{"num_hidden_layers": 9, "hidden_size": 160, "num_attention_heads": 5, "num_key_value_heads": 5, "head_dim": 32, "intermediate_size": 640, "vocab_size": 8192, "hidden_act": "gelu", "norm": "layernorm", "norm_place": "pre", "norm_eps": 1e-06, "positions": "rope", "rope_theta": 7070.0, "rope_fraction": 0.5, "qk_norm": false, "attn_scale": 0.177, "bias": "none", "tie_word_embeddings": false, "parallel_block": true, "init": "normal", "init_std_qkv": 0.0507, "init_std_o": 0.0629, "init_std_up": 0.0725, "init_std_down": 0.0725, "optimizer": "soap_variant", "learning_rate": 0.00955, "weight_decay": 0.0, "lr_head": 0.00743, "max_grad_norm": 1.0, "warmup_steps": 200, "schedule": "wsd", "decay_fraction": 1.0, "decay_shape": "sqrt", "final_lr_fraction": 0.1, "batch_tokens": 65536, "max_seq_len": 256, "doc_mask": true, "train_tokens": 289800000, "max_steps": 4422, "dataset": "wikipedia_en"}
Each number is 50 + 10 x the weight over its row's rms, rounded and kept within 0 to 99. Layers, rows and columns count from 0. The size before them is the row's rms in percent of the matrix's.

# layer 4 MLP down (transposed), 640x160, rms 0.0727, rows 78-164, columns 120-159
101:52 47 42 54 51 40 46 50 59 45 44 30 50 47 44 64 62 41 45 60 44 58 52 51 41 47 50 46 34 42 61 52 36 59 32 46 50 63 53 40
097:42 53 44 47 42 43 61 61 42 59 45 15 59 49 42 42 48 72 52 45 55 65 40 51 48 53 46 56 45 41 41 55 33 41 47 63 47 54 45 63
091:44 44 53 48 53 68 69 55 49 52 36 52 42 40 53 53 35 54 59 49 43 50 46 57 61 55 40 38 84 59 44 50 54 57 67 41 47 56 46 72
095:46 32 41 42 38 45 55 47 50 48 46 45 35 49 49 35 59 44 57 65 41 56 59 66 44 43 45 45 48 57 47 58 44 53 31 52 36 51 49 47
099:53 45 57 49 60 32 60 47 44 63 55 42 60 64 60 46 41 43 37 66 42 42 40 55 37 62 60 48 52 53 49 36 76 36 20 48 50 55 46 50
080:55 61 52 42 56 54 55 58 50 57 33 59 39 49 72 43 47 47 56 40 53 25 38 29 54 56 46 60 38 47 47 50 42 38 60 36 35 63 51 33
088:57 40 64 43 56 54 44 40 50 57 58 42 56 42 48 56 30 36 30 48 38 35 55 48 44 56 45 46 59 26 43 34 57 71 34 39 54 37 48 47
151:59 50 52 59 54 48 69 29 52 69 60 60 32 48 44 50 51 47 71 51 50 54 58 42 27 59 49 40 51 51 42 45 53 52 71 24 53 58 49 57
098:42 39 47 60 50 51 50 45 41 56 39 42 49 54 69 61 49 61 66 42 56 48 58 68 55 60 49 58 59 54 63 60 33 56 41 46 66 49 51 64
083:58 52 54 42 40 56 51 61 48 53 44 40 70 29 48 43 63 40 48 44 37 53 55 58 60 65 43 38 36 55 32 65 44 65 54 67 51 50 48 50
103:55 29 49 67 44 31 52 55 51 40 57 47 35 45 73 42 50 42 76 36 47 54 55 46 56 52 31 55 52 63 38 57 42 65 54 45 59 58 40 53
100:72 48 44 60 54 47 41 46 60 56 37 55 46 55 41 36 53 43 44 41 34 33 50 58 75 57 56 50 35 30 40 53 57 47 34 48 42 42 57 57
119:58 74 65 49 69 36 60 47 54 44 49 43 65 64 38 47 38 64 55 46 53 42 60 40 39 57 50 38 48 52 57 44 39 56 35 50 53 50 44 46
083:58 48 59 51 60 56 65 42 50 30 52 29 58 61 59 59 42 75 46 69 63 41 49 35 40 42 34 49 29 33 52 36 51 42 58 43 44 37 49 45
120:42 52 72 52 68 66 35 48 50 50 49 45 70 54 48 32 52 47 44 40 44 67 63 43 47 48 66 58 45 41 36 34 45 73 62 45 49 43 43 44
089:61 51 45 52 52 52 49 44 35 66 53 55 31 65 47 44 55 50 50 56 57 54 52 48 46 37 48 65 48 55 37 34 51 37 45 65 33 53 47 46
101:51 35 49 49 74 49 65 49 43 43 36 61 44 51 53 42 33 50 54 38 39 49 52 47 42 55 48 50 45 31 55 56 42 61 48 69 59 48 53 65
102:30 43 46 49 53 47 58 53 56 55 34 66 55 39 50 51 52 44 67 21 47 40 38 52 43 54 49 36 64 50 35 42 38 42 45 64 54 58 50 39
109:64 60 43 53 54 40 47 48 40 45 49 45 65 44 57 40 40 43 47 47 59 37 51 50 50 50 57 58 55 50 32 71 67 29 54 42 37 48 54 62
101:38 51 56 51 49 58 50 37 48 41 60 38 29 51 57 50 57 50 71 54 46 41 37 51 53 51 47 68 57 50 48 56 40 43 61 51 48 51 40 44
096:43 31 48 65 46 28 66 57 41 51 53 43 25 48 46 49 46 47 55 46 55 50 55 46 50 54 43 70 46 50 52 50 42 48 52 50 33 41 58 39
106:62 50 35 58 35 40 38 55 53 65 43 50 43 35 54 39 50 55 39 35 44 54 48 53 62 36 38 38 45 37 40 57 54 54 38 44 60 47 63 69
105:48 52 49 56 47 57 43 57 49 54 61 63 61 58 59 55 42 62 48 65 36 59 62 40 44 58 64 48 51 59 39 49 63 51 52 45 30 67 41 38
109:44 50 51 55 65 64 50 59 66 30 56 55 47 45 53 46 45 57 52 46 52 47 49 49 44 53 47 49 53 76 46 42 50 49 71 60 54 59 38 44
091:35 53 46 54 59 62 38 40 45 36 52 62 36 60 44 53 45 68 59 41 55 42 56 57 43 53 42 37 40 26 68 30 59 54 57 60 74 51 56 45
090:49 40 60 54 70 45 56 46 49 51 35 74 36 60 51 44 41 55 55 56 57 27 41 57 49 40 65 65 40 55 53 51 58 50 59 64 54 65 59 54
103:51 72 50 35 48 48 41 28 52 43 45 64 51 39 48 53 59 40 63 58 51 55 42 65 71 50 46 39 62 43 60 41 59 46 59 39 33 65 59 49
108:54 39 47 45 40 38 45 56 28 55 47 51 52 51 68 31 28 58 58 41 39 41 49 40 41 47 46 57 45 33 38 45 53 42 46 39 55 62 54 59
094:64 43 33 69 58 42 59 48 34 54 44 43 72 74 51 48 39 74 49 54 51 68 54 52 39 46 51 54 34 37 32 42 70 48 47 55 64 63 74 51
094:50 51 37 46 49 51 48 47 48 49 47 44 39 39 50 51 41 53 58 55 47 54 44 60 43 58 53 41 39 37 43 60 30 50 51 46 49 55 52 57
116:50 66 64 71 60 40 34 33 43 40 58 53 37 69 39 37 55 61 58 56 39 48 38 65 61 65 45 54 46 60 44 59 41 40 42 46 40 46 53 51
116:46 65 47 46 43 41 57 41 31 46 48 47 55 46 51 61 36 53 56 32 34 52 37 60 43 57 62 49 68 54 32 52 44 42 48 58 43 56 55 36
104:54 66 54 45 61 61 39 50 59 60 58 53 50 29 57 51 57 68 53 32 45 43 36 43 46 50 48 41 40 53 66 35 21 39 58 44 59 52 47 49
095:60 47 54 48 62 48 43 45 42 45 60 51 55 59 38 57 52 53 44 38 57 65 62 45 50 38 39 65 43 45 56 69 46 55 46 54 63 64 63 62
087:42 60 37 42 51 50 39 52 43 31 58 43 72 55 50 47 43 58 66 51 54 57 36 48 42 50 51 35 42 40 21 49 51 61 55 38 36 28 49 61
101:46 54 27 49 71 67 56 36 51 48 52 77 46 38 35 49 40 43 56 43 41 22 47 35 54 43 52 41 34 49 57 55 54 51 39 56 33 44 31 58
099:43 51 50 50 50 62 53 46 55 35 45 39 60 38 46 43 39 44 49 65 47 49 53 53 47 66 68 32 64 42 50 44 50 43 61 46 50 22 46 57
086:66 43 25 42 71 45 52 41 52 67 54 57 40 36 40 42 48 50 64 62 61 65 66 61 44 58 28 33 31 42 32 45 49 52 44 71 55 43 42 52
090:61 47 64 48 47 51 57 29 47 49 64 58 40 28 61 61 58 62 50 53 63 64 43 56 45 59 69 42 58 43 57 36 54 63 51 33 63 28 36 53
097:46 53 43 69 57 53 48 38 37 42 57 50 38 51 36 42 46 58 49 30 41 47 70 56 51 57 50 43 45 61 53 46 49 57 66 40 54 45 31 55
080:55 71 56 36 43 40 61 43 44 56 56 42 59 29 70 58 63 55 58 26 36 33 37 51 45 55 31 57 53 38 46 39 51 47 44 42 39 54 51 63
180:54 26 54 51 48 30 48 47 53 36 56 44 56 49 49 61 48 55 51 58 62 54 44 69 56 42 41 35 63 39 52 49 47 56 49 57 71 47 53 61
103:50 51 57 41 45 64 56 44 52 40 50 48 48 69 29 43 57 32 51 66 43 56 48 49 40 49 54 51 62 47 46 23 43 44 42 58 58 43 39 50
095:46 48 48 46 34 47 56 56 46 40 48 34 51 47 39 45 66 49 36 47 51 70 36 67 59 50 40 40 47 54 39 49 60 56 53 59 59 54 48 50
104:50 43 56 36 39 47 50 46 54 59 54 55 64 74 31 43 47 61 38 60 69 74 49 44 59 56 40 77 52 58 48 54 45 37 58 59 54 40 57 61
103:54 54 53 50 30 43 44 55 59 53 42 66 47 44 47 36 55 24 48 50 65 52 47 50 55 50 44 62 33 48 59 50 48 56 36 42 47 49 52 53
108:54 44 64 50 63 64 25 46 44 57 51 54 55 59 38 44 52 50 48 46 40 45 59 50 20 56 49 56 32 66 60 32 59 63 45 31 40 68 50 48
104:37 55 63 53 42 56 50 43 56 52 46 48 47 52 57 67 51 94 35 56 58 50 77 46 55 63 34 38 59 48 56 49 54 56 66 55 36 48 56 59
114:31 68 43 56 58 51 57 52 47 41 50 42 47 38 72 31 34 59 57 48 54 49 59 63 41 50 52 60 54 68 30 57 58 61 29 44 46 32 59 56
086:70 45 36 58 50 63 41 40 42 41 56 49 60 39 38 65 49 39 46 59 45 64 64 48 57 59 59 54 49 23 66 50 53 41 59 47 72 57 52 28
099:38 52 42 62 61 49 53 52 55 57 35 37 60 28 47 44 70 37 65 50 59 51 47 45 58 52 55 54 73 49 58 47 36 57 41 50 60 60 51 39
099:47 36 44 56 48 45 52 29 31 61 56 49 33 72 44 35 48 54 54 40 47 49 44 45 65 41 43 57 57 63 28 54 52 41 44 55 56 61 59 60
094:45 66 65 46 63 66 49 60 63 43 43 32 41 62 37 34 62 62 45 65 64 58 46 54 57 36 52 55 49 54 52 53 50 48 66 43 27 27 52 58
115:32 63 55 46 46 63 43 47 57 56 64 36 55 57 61 53 52 73 55 45 44 42 60 44 35 63 57 59 51 58 47 45 30 46 55 49 55 48 43 67
105:60 56 52 48 60 49 55 46 36 64 47 42 33 67 43 44 56 44 46 53 67 59 42 43 44 38 79 53 53 52 54 45 46 37 61 48 46 49 41 42
107:60 52 42 62 41 35 59 57 40 81 67 52 41 61 57 33 53 65 47 53 53 61 48 67 49 31 51 47 70 49 42 48 56 42 60 46 59 50 41 51
102:45 64 59 48 46 67 47 31 35 45 30 64 46 61 59 52 53 57 60 32 51 51 36 64 65 56 55 23 49 28 55 39 51 49 42 47 48 45 60 36
091:54 57 54 57 41 50 37 62 45 29 54 32 51 45 48 56 62 39 52 59 40 59 39 42 44 45 40 53 43 24 47 51 44 64 70 38 56 62 55 62
095:65 35 54 44 38 55 55 36 49 39 58 37 48 52 63 61 64 55 44 42 42 65 35 52 45 38 55 54 57 36 70 46 53 45 64 48 48 49 45 60
079:56 49 50 52 33 44 40 43 59 29 46 61 54 39 57 49 34 56 47 54 59 70 56 63 56 34 54 64 74 51 42 63 45 47 61 46 50 63 54 44
083:44 52 47 44 51 53 57 61 46 47 51 60 40 66 64 47 41 46 61 44 45 61 67 60 56 66 47 45 47 58 63 52 49 45 38 58 54 50 42 43
105:66 60 55 55 71 50 59 41 60 40 51 34 50 54 47 50 39 58 37 56 71 50 49 49 36 52 41 41 42 50 32 62 47 51 47 41 36 58 50 45
105:30 61 52 54 43 58 43 57 45 49 58 44 50 52 69 45 47 40 32 32 59 52 37 44 54 49 33 65 41 59 48 44 61 47 59 50 28 38 56 46
093:59 67 54 39 44 70 51 29 59 35 55 52 52 59 51 56 45 36 53 36 50 47 42 40 35 67 33 51 54 54 52 52 52 43 40 57 67 50 48 57
106:36 51 63 53 42 60 54 57 54 43 41 63 45 44 50 46 50 36 46 38 63 81 45 63 62 75 66 49 62 47 67 48 46 62 29 47 54 55 46 41
094:47 61 57 50 49 47 52 36 65 37 38 35 42 52 54 50 61 53 55 35 53 56 55 34 42 40 54 42 61 57 45 35 57 50 47 35 64 48 24 62
111:45 43 47 34 47 49 56 54 58 54 61 61 69 54 39 39 36 57 50 46 49 65 54 65 55 41 42 71 67 56 52 43 56 42 51 54 34 45 43 29
101:40 52 62 60 42 51 73 36 59 20 38 49 61 46 51 41 44 53 42 47 58 41 44 48 54 60 51 50 50 53 45 60 47 59 39 43 57 57 35 57
103:53 42 42 44 50 47 61 41 46 61 29 58 47 57 59 51 47 68 53 50 51 70 64 40 62 59 59 51 59 47 51 54 63 67 36 44 55 62 55 48
105:52 58 44 41 52 37 34 57 41 60 48 53 51 47 37 60 69 50 52 49 50 53 44 43 44 46 76 51 60 41 79 49 42 62 45 43 61 56 44 44
105:57 45 34 62 51 40 42 62 55 52 47 56 58 50 36 50 37 56 42 62 58 56 59 28 60 53 40 53 40 60 38 71 47 45 54 63 39 62 44 57
088:28 63 59 45 60 59 28 49 60 45 47 45 64 58 45 37 38 52 55 50 56 47 39 49 65 65 43 46 51 33 69 35 62 71 42 57 38 42 26 46
090:54 33 43 43 35 38 48 50 69 35 67 58 49 35 56 35 41 41 71 34 44 58 54 52 59 48 34 40 67 47 33 39 27 50 66 43 62 47 53 51
088:55 38 56 52 43 44 56 45 53 46 47 55 65 48 50 44 58 44 44 58 55 56 66 56 49 50 64 42 59 47 41 50 58 56 49 29 44 46 62 54
114:43 66 66 56 52 47 51 46 61 51 54 59 42 25 56 54 49 51 54 46 58 54 43 39 33 57 36 45 41 67 42 52 54 56 57 61 51 57 51 44
106:47 59 46 33 47 50 31 52 48 44 33 40 58 45 46 52 38 48 52 64 46 40 37 59 48 47 52 49 54 55 58 50 43 57 35 39 57 79 57 20
103:51 49 51 46 45 47 45 68 50 34 48 56 62 47 49 41 42 61 58 60 38 61 50 62 57 44 56 53 49 38 37 56 60 41 68 58 45 50 66 65
093:33 57 43 44 49 61 49 47 42 39 46 59 55 59 55 49 56 42 51 54 61 40 27 57 45 67 45 37 39 62 68 56 46 53 56 51 53 30 39 62
099:55 57 59 56 64 54 27 36 51 39 53 39 55 42 49 42 59 56 59 41 49 26 50 57 39 42 51 39 50 49 59 69 62 55 62 58 58 45 47 63
103:38 36 67 65 50 40 51 44 54 35 42 42 53 30 46 47 56 47 50 46 49 41 50 47 43 51 37 53 48 50 56 53 18 56 81 75 60 58 54 47
107:33 31 60 46 37 52 44 49 59 59 53 42 44 12 43 56 71 54 41 53 52 42 52 68 46 56 42 39 60 43 55 28 33 54 42 59 64 56 33 51
113:51 51 45 45 52 55 46 58 40 51 51 60 33 45 72 53 46 31 65 40 65 73 61 55 47 47 37 49 41 59 65 41 41 61 40 47 49 41 64 64
086:58 69 63 47 48 45 77 43 69 65 24 38 51 50 61 59 57 39 64 54 37 41 57 36 38 50 44 55 73 62 59 59 42 57 39 33 37 60 54 39
098:44 32 44 52 44 37 48 48 45 63 44 53 35 50 26 73 35 49 62 54 45 66 62 53 73 45 42 47 71 56 37 41 61 40 51 62 26 42 40 53
112:54 42 54 33 71 55 41 57 68 71 43 64 67 50 63 60 48 38 45 39 62 57 60 61 69 48 48 52 55 64 55 54 47 54 51 64 49 28 60 60
081:53 55 35 23 62 49 43 47 37 46 50 69 49 49 58 53 55 44 36 69 29 44 69 51 51 38 56 52 39 50 41 52 48 47 52 39 42 46 53 33
093:53 49 46 55 45 50 48 44 56 40 44 54 45 40 55 45 45 50 44 61 56 44 51 44 31 48 63 34 72 64 59 60 49 38 55 49 53 58 46 49
# layer 4 MLP up, 640x160, rms 0.0724, rows 79-164, columns 120-159
092:25 51 41 50 63 55 62 39 49 60 56 70 42 55 60 47 30 47 54 40 27 54 50 56 38 46 49 62 33 53 46 46 37 39 45 39 46 33 46 57
106:50 45 46 31 44 71 43 32 58 40 47 49 46 70 49 62 43 31 52 52 53 50 54 43 43 51 55 42 23 51 47 64 61 50 36 51 50 55 36 42
097:37 49 44 30 37 37 21 51 59 30 50 63 56 54 51 52 28 60 40 52 47 58 39 43 54 61 42 40 30 52 50 55 46 43 43 74 43 51 46 56
105:56 48 50 59 54 58 60 46 50 44 68 26 45 44 48 64 51 45 45 40 60 61 60 48 69 42 44 45 31 47 45 55 50 57 53 39 34 56 46 42
125:28 42 48 55 37 33 39 56 46 47 40 46 44 48 37 46 41 44 41 40 32 49 54 54 51 35 44 47 35 51 44 43 60 50 38 44 48 51 55 48
101:39 53 44 60 39 50 52 56 53 57 52 51 44 50 50 52 60 53 30 42 57 43 58 26 50 39 56 58 45 64 58 45 37 35 48 39 39 48 42 71
160:55 48 45 42 39 36 48 36 50 46 65 43 43 62 35 47 37 51 46 39 34 39 61 52 34 49 40 46 43 52 22 46 51 53 60 40 51 62 40 53
094:62 47 58 50 62 48 36 59 60 41 71 57 44 59 42 39 44 37 58 53 40 36 56 46 49 48 52 42 73 30 27 48 47 61 38 43 40 44 53 54
092:65 54 49 54 64 46 57 48 50 55 47 40 48 44 61 40 42 65 40 54 43 35 63 43 47 45 46 54 75 46 50 50 71 21 58 43 49 54 87 54
092:46 51 46 42 57 35 40 51 44 64 46 47 43 39 33 51 58 47 46 56 41 48 45 70 34 55 55 50 70 47 40 34 62 44 51 38 43 29 56 54
100:52 65 47 45 60 54 69 44 53 47 54 52 40 47 50 56 51 63 50 37 54 35 62 41 37 53 64 44 38 68 63 38 38 58 44 53 47 46 26 48
097:54 55 53 49 46 43 56 40 52 47 57 50 36 57 55 44 66 54 70 45 51 38 51 53 52 43 56 47 44 49 28 53 60 37 43 45 30 60 45 48
101:49 53 50 49 36 58 30 63 52 55 43 63 55 45 38 47 58 41 58 53 41 62 53 57 60 44 62 43 60 71 54 51 43 55 33 55 42 50 44 53
095:45 55 41 53 47 45 45 39 43 29 56 45 50 49 32 51 43 51 53 52 60 36 51 44 62 56 58 43 65 39 20 50 44 50 62 53 53 47 61 45
092:30 44 36 74 60 41 54 53 42 41 43 43 62 61 61 64 50 56 42 47 46 42 38 51 36 54 59 56 60 50 67 48 54 64 59 56 37 39 58 60
096:47 51 58 58 56 53 40 46 75 59 41 42 50 41 37 53 38 42 65 40 49 39 46 43 58 58 54 54 53 54 42 48 58 39 38 52 59 45 59 38
103:58 48 40 51 53 35 54 75 55 50 43 58 48 35 39 65 59 37 51 61 37 39 52 40 44 38 49 44 39 53 49 16 41 40 43 48 36 29 57 29
109:60 53 43 49 40 62 61 47 55 50 40 38 61 63 52 28 50 38 58 53 55 58 49 38 43 34 61 45 60 20 58 62 47 46 54 47 36 38 47 28
104:56 50 40 61 55 57 53 64 64 37 44 69 58 50 50 52 57 48 51 64 63 59 58 45 23 47 59 52 49 59 64 35 44 35 36 52 62 64 44 66
090:44 68 49 25 43 45 43 29 54 64 38 55 46 45 58 65 73 53 60 56 23 44 55 39 65 32 40 52 45 53 35 52 44 39 43 54 48 49 57 48
097:57 54 61 42 45 38 37 45 39 39 44 65 45 61 56 55 38 48 60 60 52 42 51 48 63 50 46 53 43 49 36 48 40 55 39 46 54 51 46 47
106:37 35 50 49 50 55 47 55 58 50 61 45 41 53 51 31 44 55 43 37 47 57 43 58 53 57 52 35 46 56 48 45 65 45 33 51 55 49 59 69
099:43 38 48 40 57 41 62 45 29 52 37 61 48 43 69 70 49 76 43 55 58 44 62 46 60 64 65 39 50 52 45 47 54 47 48 46 53 35 53 56
098:63 60 44 51 69 44 56 53 45 52 39 40 50 64 50 55 61 62 58 39 34 52 53 58 62 53 59 46 44 54 37 49 56 48 51 39 44 50 62 57
095:63 43 48 38 37 42 59 52 42 43 39 33 69 42 45 57 63 56 47 30 42 52 49 54 44 39 46 64 39 38 48 34 47 52 54 41 42 39 46 51
095:51 39 66 52 44 43 50 57 52 43 42 57 52 62 57 45 58 42 49 52 49 58 46 50 68 36 32 59 72 35 51 55 43 53 54 56 53 47 47 59
098:59 46 54 42 44 47 36 59 47 32 61 50 69 53 43 53 40 62 46 25 64 49 60 50 62 47 46 55 54 40 69 52 52 63 52 62 57 53 60 35
093:58 40 48 40 51 36 57 46 49 66 55 42 56 55 49 57 68 50 57 23 30 33 30 52 54 39 37 33 44 53 49 43 43 57 77 51 35 40 49 42
092:44 54 53 39 64 42 59 51 48 48 37 51 55 53 55 60 53 35 67 44 57 44 32 61 55 51 54 44 32 50 56 36 57 45 50 51 52 43 42 56
105:61 39 42 46 47 54 51 51 51 42 69 58 60 64 42 38 50 45 52 42 52 49 77 58 45 75 68 40 54 58 52 48 62 51 64 55 45 40 73 47
096:48 67 76 52 63 32 35 56 45 54 67 45 51 41 73 55 57 34 41 52 51 34 50 53 67 41 46 39 38 57 56 67 47 50 47 55 36 46 53 54
104:61 47 49 29 59 78 32 56 57 51 46 49 46 63 54 25 46 40 59 47 57 48 49 35 58 62 38 61 56 53 60 53 60 58 32 70 48 33 37 37
098:73 46 12 40 56 57 62 39 58 52 48 70 61 40 53 36 53 44 61 64 47 49 59 47 50 22 54 50 64 56 34 59 50 45 56 45 45 49 38 66
096:64 45 61 62 56 43 45 48 52 38 41 42 45 44 44 42 38 33 44 48 39 40 51 61 38 64 63 62 60 55 66 45 48 48 51 53 59 54 60 44
091:44 49 70 29 45 31 42 49 59 47 50 37 56 64 60 62 39 52 42 35 37 63 47 45 28 49 60 58 53 53 25 49 53 31 37 39 46 60 42 57
104:58 36 47 57 50 45 54 39 52 67 37 59 42 45 26 31 54 60 51 44 41 44 33 52 36 59 60 43 38 68 49 42 62 57 62 56 54 29 58 63
099:56 46 65 62 49 54 57 59 50 47 38 30 57 46 45 57 58 44 62 36 56 47 36 56 33 35 73 54 76 59 48 52 50 57 57 62 43 56 60 52
093:35 56 44 49 49 46 34 36 44 56 36 51 49 37 66 52 37 53 45 26 54 48 71 49 29 61 72 37 43 66 25 36 34 36 58 51 42 52 60 51
091:46 59 56 46 45 38 66 66 46 61 45 48 60 58 56 57 36 53 72 40 45 45 70 43 42 36 52 54 58 47 46 39 59 51 52 35 46 40 68 74
110:63 50 45 43 62 52 43 67 55 55 33 33 43 62 27 50 29 52 39 56 51 56 48 54 43 29 56 53 43 67 55 48 39 60 52 51 42 48 46 54
173:56 45 64 51 45 26 66 57 54 38 58 54 71 52 47 60 40 75 61 42 58 45 36 50 46 46 44 40 64 31 57 41 49 50 45 64 57 46 54 57
094:55 31 51 55 51 36 64 50 58 40 51 64 45 66 28 50 57 46 78 39 48 61 48 50 38 42 59 49 74 36 54 55 60 47 38 43 52 43 57 35
095:52 59 38 51 49 72 61 59 46 66 37 56 52 46 48 60 42 49 43 54 53 41 63 51 39 54 58 62 27 59 45 47 43 37 59 46 43 57 34 69
094:60 50 29 50 59 47 51 62 58 55 65 35 50 53 43 47 48 49 56 52 54 39 51 55 55 49 51 46 42 57 48 54 52 45 48 35 58 70 49 39
093:58 43 65 41 42 65 39 46 60 44 61 40 58 43 48 39 42 55 43 62 57 33 39 49 40 45 35 46 52 70 46 24 65 60 28 70 51 40 46 54
106:58 59 54 34 49 43 62 46 58 54 50 49 44 57 51 48 65 46 49 39 33 36 41 52 35 64 39 59 56 40 42 49 55 45 41 60 48 47 39 54
101:61 63 69 36 50 43 48 55 59 50 52 62 53 61 61 47 51 54 56 60 69 59 64 45 41 43 54 61 64 46 34 73 56 43 47 52 43 57 47 64
101:55 57 52 60 47 35 46 45 53 56 63 37 52 50 46 29 48 45 37 48 50 52 58 51 51 45 59 44 50 48 48 56 59 53 63 54 69 52 72 53
089:35 56 56 62 56 39 43 58 58 62 40 63 30 70 47 53 51 54 53 48 48 52 41 55 48 49 61 40 56 57 41 55 51 65 44 57 52 42 50 68
098:59 66 64 33 31 54 43 65 58 26 39 61 57 61 61 57 43 59 50 63 51 53 55 54 42 59 51 62 46 66 54 53 57 51 49 67 26 54 50 47
103:65 48 65 37 46 47 52 58 55 39 44 54 36 36 52 51 64 66 51 40 33 54 49 59 53 44 31 51 37 49 54 43 67 44 53 51 45 39 51 52
101:59 55 44 61 45 25 28 54 47 55 55 51 68 47 71 85 52 49 44 42 37 50 51 62 47 54 57 43 53 49 50 38 46 59 44 33 51 65 48 29
103:45 40 44 44 51 56 65 45 43 43 72 57 60 66 36 42 62 37 55 58 46 55 41 52 45 61 64 46 51 32 45 50 58 44 47 45 42 51 62 23
100:46 62 61 47 45 33 40 61 62 36 61 46 70 55 50 49 43 55 48 40 66 38 37 39 56 49 58 46 60 55 45 65 44 34 65 74 55 66 46 49
105:35 51 63 61 53 60 46 43 51 46 54 61 40 46 58 23 51 46 52 60 33 25 47 42 49 44 68 41 30 39 64 53 51 36 42 54 49 57 53 55
096:22 48 37 50 58 52 45 51 65 43 55 44 65 44 45 43 38 53 63 42 40 57 57 41 64 44 50 49 71 56 59 56 63 59 60 48 61 48 45 59
091:53 47 51 51 65 63 48 45 45 63 34 62 53 44 51 28 45 36 67 48 48 42 52 33 49 48 46 52 55 54 40 48 52 63 71 53 40 37 45 35
098:35 65 54 50 44 32 30 55 46 43 46 67 60 55 41 34 35 27 47 48 52 48 40 36 43 55 47 57 42 74 55 47 53 44 57 55 59 42 54 36
109:47 34 44 57 57 48 47 43 47 47 51 38 46 57 46 44 54 41 48 38 47 44 31 41 50 58 34 46 60 46 47 51 54 36 43 62 33 35 38 51
119:63 62 47 49 51 31 28 40 35 47 44 36 53 40 32 34 50 53 44 57 43 37 38 41 37 35 43 55 41 52 44 53 44 46 63 41 39 48 57 45
098:44 47 43 60 36 37 49 70 47 50 59 46 60 46 36 52 50 44 45 49 33 49 50 42 53 62 38 56 56 68 78 54 62 43 56 37 53 61 56 45
100:48 56 68 46 57 63 62 37 75 51 53 48 53 56 45 47 41 50 71 63 46 44 39 30 52 38 46 49 45 46 39 39 44 57 40 43 54 69 56 47
088:62 64 59 57 47 35 45 56 33 42 52 44 50 48 57 71 37 62 48 49 52 52 62 40 58 51 34 49 41 42 63 41 55 45 54 39 67 39 63 44
099:39 44 53 37 56 41 47 37 36 55 54 55 68 55 39 48 55 44 47 47 47 39 43 58 61 37 66 46 52 55 48 25 43 54 80 47 50 59 37 54
087:54 48 50 36 51 41 65 68 46 48 53 63 55 55 55 62 61 59 59 53 41 27 66 61 69 60 50 57 41 69 53 42 53 53 32 46 71 40 51 55
096:51 56 37 65 57 48 74 55 59 56 39 46 46 53 33 50 73 45 68 42 42 44 58 55 44 46 52 53 52 45 29 47 39 38 51 42 53 58 50 46
093:46 56 61 39 59 57 39 63 47 34 48 43 60 69 53 81 56 49 59 32 35 45 65 56 47 52 62 52 51 57 45 47 41 67 45 46 51 52 63 52
106:53 49 47 60 39 62 48 62 46 33 73 56 52 44 41 35 31 46 35 41 38 54 53 34 63 41 40 55 70 55 52 43 55 49 45 41 46 57 36 56
093:69 55 57 60 43 46 62 52 41 59 48 38 59 39 63 37 27 57 54 62 53 43 49 58 37 36 50 50 46 47 45 39 50 32 45 58 44 34 56 59
098:48 65 51 49 41 60 57 35 62 51 65 56 57 53 43 65 52 53 40 39 61 37 58 55 53 34 44 48 51 44 54 52 48 27 44 50 73 39 53 61
091:61 40 43 49 43 35 65 62 50 55 52 59 52 52 51 64 42 45 45 51 34 46 57 53 32 35 65 54 44 56 33 50 50 48 63 51 51 67 70 36
108:57 73 36 55 49 46 63 42 66 59 63 40 56 62 73 42 63 41 42 66 64 49 54 32 39 53 66 63 58 43 57 44 52 54 38 45 37 54 55 45
094:33 57 54 46 27 47 59 57 50 53 51 65 47 50 49 62 38 65 47 62 35 54 56 49 46 66 30 57 51 57 56 51 50 39 62 44 44 42 70 49
094:38 36 51 54 65 49 49 62 50 46 47 57 44 54 45 46 55 49 42 26 52 54 50 54 30 41 40 41 41 56 38 66 45 37 46 59 42 53 46 64
104:68 50 48 47 54 36 51 35 46 58 65 54 60 43 57 38 63 41 48 49 56 59 55 37 45 64 50 49 57 58 26 47 55 49 65 51 45 44 40 58
103:60 59 35 38 47 53 49 34 30 64 63 51 49 36 54 37 48 69 49 39 38 52 44 37 66 61 57 60 52 47 53 19 67 41 70 52 55 63 35 47
100:41 49 63 49 63 53 34 49 63 52 56 34 43 46 50 42 47 56 45 50 56 55 57 39 49 40 49 62 62 46 39 57 52 43 55 60 53 44 29 42
093:47 55 61 57 54 46 37 28 54 46 58 56 54 60 50 49 37 64 49 47 43 60 56 37 40 40 49 51 44 57 54 45 46 32 44 64 57 57 49 55
093:61 49 45 57 63 60 54 33 36 54 47 70 58 64 51 54 47 53 58 52 44 32 68 56 41 52 41 70 67 52 56 61 61 55 73 56 46 38 31 41
103:60 52 56 41 41 46 43 45 67 37 53 54 51 55 63 52 46 40 49 39 57 47 46 42 44 42 44 46 31 53 55 43 47 50 50 65 48 62 47 48
108:48 43 34 56 56 49 79 46 47 42 40 27 41 52 54 40 49 64 45 38 58 54 57 37 37 61 41 40 59 38 49 59 58 38 42 56 62 57 57 51
093:41 53 46 55 55 39 43 56 41 30 55 40 47 39 64 68 48 49 51 40 42 43 41 45 48 54 65 48 45 63 62 30 65 53 62 59 57 41 51 31
094:60 42 68 59 59 46 66 48 54 37 55 47 58 66 50 42 46 62 57 53 51 54 36 45 48 48 56 49 53 28 56 52 43 54 53 34 45 74 60 50
104:31 53 61 65 69 66 45 52 49 34 39 67 37 54 42 53 26 47 71 49 29 31 68 69 58 56 36 36 57 70 41 43 45 44 47 50 48 51 46 26
116:56 40 54 60 56 44 49 45 52 58 39 35 46 52 24 38 41 37 56 32 58 34 26 40 52 58 40 45 47 44 48 55 60 45 44 46 41 32 49 56
095:47 58 55 39 53 43 56 67 35 52 61 56 57 51 61 55 44 50 51 53 56 36 42 57 60 69 47 44 63 48 30 40 40 43 80 38 41 46 50 63